python train.py --n_layer=13 --d_model=128 --n_head=2 --n_kv_head=2 --head_dim=64 --d_mlp=512 --vocab_size=8192 --activation="quick_gelu" --norm="layernorm" --norm_place="pre" --norm_eps=1e-06 --positions="learned" --qk_norm=false --attn_scale=0.125 --bias="all" --tie_embeddings=true --parallel_block=false --init="trunc" --init_std_qkv=0.0442 --init_std_o=0.0442 --init_std_up=0.0442 --init_std_down=0.0442 --optimizer="soap_variant" --lr=0.00721 --lr_mult_qkv=0.4 --beta1=0.95 --beta2=0.95 --lr_head=0.0123 --grad_clip=1.0 --warmup_steps=200 --schedule="wsd" --decay_fraction=0.592 --decay_shape="linear" --final_lr_fraction=0.0 --batch_tokens=32768 --seq_len=2048 --doc_mask=false --train_tokens=128100000 --steps=3910 --dataset="wikipedia_en"
Each number is 128 + 24 x the weight over its row's rms, rounded and kept within 0 to 255. Layers, rows and columns count from 0. Numbers have three digits each. The size before them is the row's rms in percent of the matrix's.

# layer 3 attention value, 128x128, rms 0.124, rows 51-127, columns 0-63
093:102162088097119109106101131175146158140098098139132096157152085163121111104121125111129144143119165127112143131123132100135169107137087137133105125171130109113153158124144170121159105144123125
107:146109136120122088110137084156183137131144115103117154162134119149167101121146171135163130116117089158166133167130153087152121168148074160112119132129120091075130152124179148139117115132120154
099:140082153088118133149140125181153119130130138129135110092130129118132143105126167157137114123132102191124156121137109181069082114076116119161135104122091126132166181148136078108123102096075135
092:102123118153134092160085191140137173140128109130115116111130127138171136144102124122103136132089133118086111129083125140146121111131113098115144140141112118137132150133127137130122182128124155
090:157127099127153161100168117126174109121107143127115110150135140099156117089107152149152162102133094179097118118133126139122152138149162165137097151089105080141118147168148123135121148104095121
090:120115143134156133129145168111120098145150074126082131138109129139135113115133117138139143143108115109165075100153148114113148133135172139092184090126138095131085098112121122153128101142154140
091:131124187158088131126088151161118103112142150153141173111095115138151101133132119149120106105105077125086145130143131124103094123126116145131081140123157140113125136099165124113159106121120128
088:112141136089129101114115127159149133122125142119130108107175064082127105171110110153147125119137133115119075070151115141126108135164146103102158142196117100151111176140068148157115135162112123
114:108094107131146138119140143165166182141159115149116126120125072118155115136107166163175129152131113119151150130117110140135083081142128127115139131136109116140170139135122121156112082151082150
098:144107125085107106171113157143111146070096140161140141141100111145114107110140131150072176175110110107102048075155106140157139131139154143122126100100118189122135074136140158147144144116100112
094:129135135136116146105156166136155127077181139116098109139130141117164139127158160155166170163111133147113140131172121150129140112135128126163083134112130091110108114138109087135133112137141147
091:178115061139179100137140131127109139090143134158108103161169140132103132122105143108137120145151155139136175123143136120130109127107102127179139111153112133134085158136097086090130104123120116
084:112131127111128115176137123106173140112147139106122142146127111133126107124146127085147148127187117145131100174139144126071115126100172139133120081131127148143172099116151105133126200139130149
115:096157129098122142119120161118167088121146117107144129108108144145152126088149120168124165136141129144118138140095097119143154118176105115115121168148121099167106091125116161102124090131103093
132:116108128135165167122110166138153142133097122126149165136109136149135130144133124136111159084116120119170126127173159108130144115105135119118126164143148126124107121087152100140144143157103128
110:132153145133109134107108127169153103144123101156113195117154129078090135118116122135125139131098127127181121129120105141165122096102125142131136120109113116106130123124157136173144136136137136
097:119109105123092129137135122115119147153113165146107143102136144161140129072130157146066092122136121146076116133093089148125167112117159122120170102123086104154088135148127098146116157111121125
122:145107124149114148156112126111081127122110095095125117121134130128146136112085107128090150116102153133149138132106115146158130110126146127122154124108108139107108131110190128144139155128169154
097:119137112104132127119142112096148120148119118116154109129180095051169103115107114144142131137161093158143127111106088127107109134140176138177111121157103119131131177158151162120109099132094165
109:112100153168162093123136104125122145125119162144113151099147126184112123164163162118145071085132090121131109098121150171125117152104146131124116154136177122163099180142090107133119137136081108
111:139165155136137162165134070144129124148117123095097162136111157148107112100146114131084088147104138111069151128120114113096110150146087098122159115127098117112191168123154113161135100131136068
111:136148137143166152145140143123130135156152117110108140129142125147151128109126120158076125166092166086102131123130156108122111082119135088136173097092136140111158126143142100149106144136151118
138:124142111116173103135103092156130144093165120109167105113134103116126129078136122117123097119138097107151140130137102131165130062138073122101164133119126115162140184127155109129093139137118091
127:111136143130101172117102145138142161169153089128108112130164120103144113124127100161155124150121154102073139135158133131102112156159101108121093139084106110109174141145102141145159100157092158
110:143160156128107151102097145147124145166092077121134119165153162102103110095137137113108098117097124122104142123152165139084135131191107115137129106087127107141137120135189092138111112116096134
100:116112159124119159135152116169159124127171109142100128109138125142153115117133170148131118142102099131094151115184122174059142158204135137130159109124108120150110145135119130144150089139086131
110:115100135146159136119161126106138131150153149154112167101116090144094090128134118163145145107096046133166101091086123113142103136125139118104134129118141150142108150095136105120125088126140111
138:170122165090118076125170145132115074083080113105162111155124125135115106124131118123117108119138116153135115114112129118125150166114116116153141151146140100164100137103157101136139134108060138
113:118100161125115153108064150143151091122129113136138154132138136155106140177141168160109110182108126146095099124149150122098146096121108097129107135163148143126137132134156120141136144123130108
116:147122113150132154124129107125153121111129114150071082141152117152106096118135133151154141167113078103102134137134159120195146080110140128107137130138120155112120117119128096150106152147147103
110:145103111135146085148137134154093158094162088108162130137155108118138117135139092132180156092143096106078106140155199139143097091137146111131106118134160100106122129129099092147112141128149171
124:136141154148116113115140111145119151136108108169116136144139107098086127118107136154126081134153077139147121101095092154190100124151131125128149145136143109136142131105168161167116130135130150
108:149151147121120109114170110146132093111144065174133104120168108148121122099128145116180127137081105120126142142162152129134141135143139127151133072170158133129143132104120116142135119094113157
082:154108151088105103098133162152133116144108151109139176182117101162142126141141146105133148115123148156169159137124157145088112194111120145135082134121153126101108107138112139104141159112134198
094:131164145142157091152130182103101114135118126102132154163173160172165125082101141139092129095117144103129092112109116152103115130121178135119150126131134139144125156140128121138103144145114085
104:162153139150142134097096153079087115168113112145154120136155166128172143099120112113041125111159113156128149126090124119118109105160162145149140130112129067138090135104131146094126158125085101
116:099117172129128142141140135090090102153127124154103135097108091127121113119135114137149126174119099095137094090079117113100124115146128112146140183119104111130147112076121149112130114147134120
083:147156115122127073114129164165125107123112135112166078181130142094152170128125130073096200130140140141147145119153136098136126060128143141144095095149113143112159079143115127102123144148094144
093:144179102111130143121119118115137102103130077129105131124165175183167106116130142133120161156106167168101162150130127111103124153142120121133105107127099126128137123116123160129113131121119054
111:103110071185095151149121108104131187151114162135139085083127124112130106127131101150130135095155132140098153116133132148166144115133130132080110132119098143133137137141122100122124104159131143
097:161110104107123140153157125101090154150147088142127091107132140110142096095086100138141178094117139155110138132122129100131127191134158131148128113053116115112140113090135140102128139112135162
119:124121136157107112089091103130113113110102131155114143124164130120140147112099180132140088157098143144125148105143105137084166088154164159115131089132137094138123127100131141135096112110156147
119:125166116114147105144142124156125129142125118129075178120141136092158152099074123145152160108109131147136147144097075106167084127111120133122124108095132132098084130124140164171136155126147139
121:099137131144114149139170079162145169141115113129107149136122091131144109133146087114161150054144110118114140098116129152126131194151151121134114158126116114113142172126099109141177106104101161
108:152135134155134129108156110133164143106135121112102164107132127117100128144096158100118159133114117154148124145126152119164102107119104130141130096146145138104114126152180140134085157096113110
117:138151163112139082122090147110099125110149130150161160165157117089128126105148137147131074117181161126181143163136093128142118154080143166138140109120115118115137140141147177143118136129119136
111:149150121148155149107106132139131143146143117115080155153128156147168126167135087165106141147136178100137162106101110101126096095083102118084133143084150068087172138105118105164144138164137122
099:138067117146118130148110158102162129090100132157161083114102118157131136121133130109131097157150085114126123136141123171157107123150132128179121126134126121128112110119106087095110132126103101
114:150166122174166116130143112109123111161142100123128133110165132096126111091137097140138130118147161100100149125126143143128134136139164139110178095079132101134119117130086136168121116151127134
096:123155119088148152132128130158179131127089150151102125133125107118105073135106127132093159116079117138141133132117158145103159089123145121154140103151128149141130150100157107152152115153135103
112:114135108145124135160127156100094139152122162100124133105132101103154153099108110150125126130158151154154134127114111152104139122114182096129146151136081142136106124121098069164138150153125161
116:131091136137162101093130147082099150107121090118142185145124129129181105131074118135101125095125095202145135139106099116128125108152178172151131104134138108155121157113188145143090127119095133
103:133100169094117119102086131140078128095108103139117134119132145171101152110147083193146111109150133097109136141108122113135113136096120105096113135106112131144137104098113128138131143122144161
104:107116186147124094105172124121121074146148135098129182132131145143154150170148177096119135151128080125146098102170135127094141152110131127125117118128156153105134136138091130105138105145122150
121:133110138129124118128132095110160098141147116117132127151117136085152151117144121142116133134112148150154102123117133142121161078110137135126147144188126123122156136144152111128120101116161147
112:155083107092151148175153140156099143129125120117123107112104167120108088094122115134100132127138113120118133131131118147119110137125118109147155114126103128157157168127151072104154139112150136
117:113180140139130145111132133112134115138134121137134092138141174096142141110122104093130138119170117122114118113143164125140143151133193115133121116151114120128192105130133132115121142132069126
119:136187140153120094157134156117112121174145095104132102126142134106126126120148125108129144119156081111131099098108143087112095145143100100152138086120152104148174107142144148125095141135103139
110:118112120129114094104094110130143101122159109142153166131128144121131155168132128110107133132145126160188144142127135092154147121059122168141135139146124119085135136110158149116114137174147141
105:141127175112189130110157132138112162113118077160143127155147097157143131116150140091124092135108053088107128103190163099129096111173150089137152110106151130131158119100120130134096146142090115
089:150104135100128158149152088165162133113150143094122109153140133130117090162165130138103121098130160146103150122161168144075111163140134132118127132095130111092121150186115116097153124086125116
111:128095140103085143118100110097081118081147150192138156071139149137100134112128134153128089117129133168126145166129124136129136180114152159159108145106103143125117135101135141104117146101153125
097:134159102114131077121104106143119165118137146172128128123158149142146168126107171134119093111143116168137169140114097130146087103130091123157150086121122148103134122120143174123086142126125101
110:134114126087134150148127164104105114082084132125134093163133113109133131123083091145106141105162154135149170148111110159156182113099201144156124165109106116156144144116161113137109151138126133
101:129077133127141134098139208133077167162089142103149167141119146141108131140106104115105084104148115115123095120104137130098123123123148092128114162097138119149146098124143134163158140116156191
083:177103101131146111147146117109134125114106124104087083157128122148149083138143120105110145101125096104114112124106196156094086172154151150159115133143147133140147139126130141127132153162101197
110:134137089091157136140164112092142143134120147091088116141150134120123095090114140101135158111137112108133122121145161074111110161105144131163173101158104141096119121094152139160122132132096096
092:152123127118130181131078111112143087134146094076120080124152165107074100145166149142144143164133161083139096141137189162110140122125136139143130111153140092143143134137118126120132129128145129
102:110126123122126132105076090132140122121135092148139111116142128128092184130133089116126111106132171141093133108114142130202148115118097097107153122153137108154167160159125116099090144126126116
105:125126149103128082132165114121105122107160161122120130141148157102116125099123171144143124146140126190144125149143079139143129121100163171151124084146101148138109154179125152095110117107111094
106:162129124112114120156094125147122101125088123138110123145111127118087173158127084132116150125104154117124110128095164103112128066100107110121106128142137152121200119127130079121140151145133108
093:126115136108113068110118146129123129114127165155135120153126132146139130121086131176099103131142118164134130103080102133125128176121158129163147139060092123130102107112146141126111173108111145
097:118150135153113138120155151102109093124150097100108123107122119150169106105093170110188174154110160132111126190147151151086166138140141141170106107131112150111115138116124111159120142110123157
097:110116146123100080093124148144139112132127113154117113121135111152139128126128158109155101159083141104152125102105117108123113108137068144131133163124152143125154111123113170128100089167123178
094:119125112111130147131128136128123139103117187162127141100118145146128163165110155135118180092142163152152126112094116152176098140120140158137112162151155133130097135097092142108149156129109117
102:122143076171142093109095128113144169145134152166172098101135126125106138126113127161136115153133109150165098114118118131151124040136117138125150120129134126166131110112149112117074117157122110
137:094145098146111116135116116130136164114184103130146146100137119116161134159127128160130105098133143163117143147129101189117142128146087139129144134137140139161096184166127097130105088145126144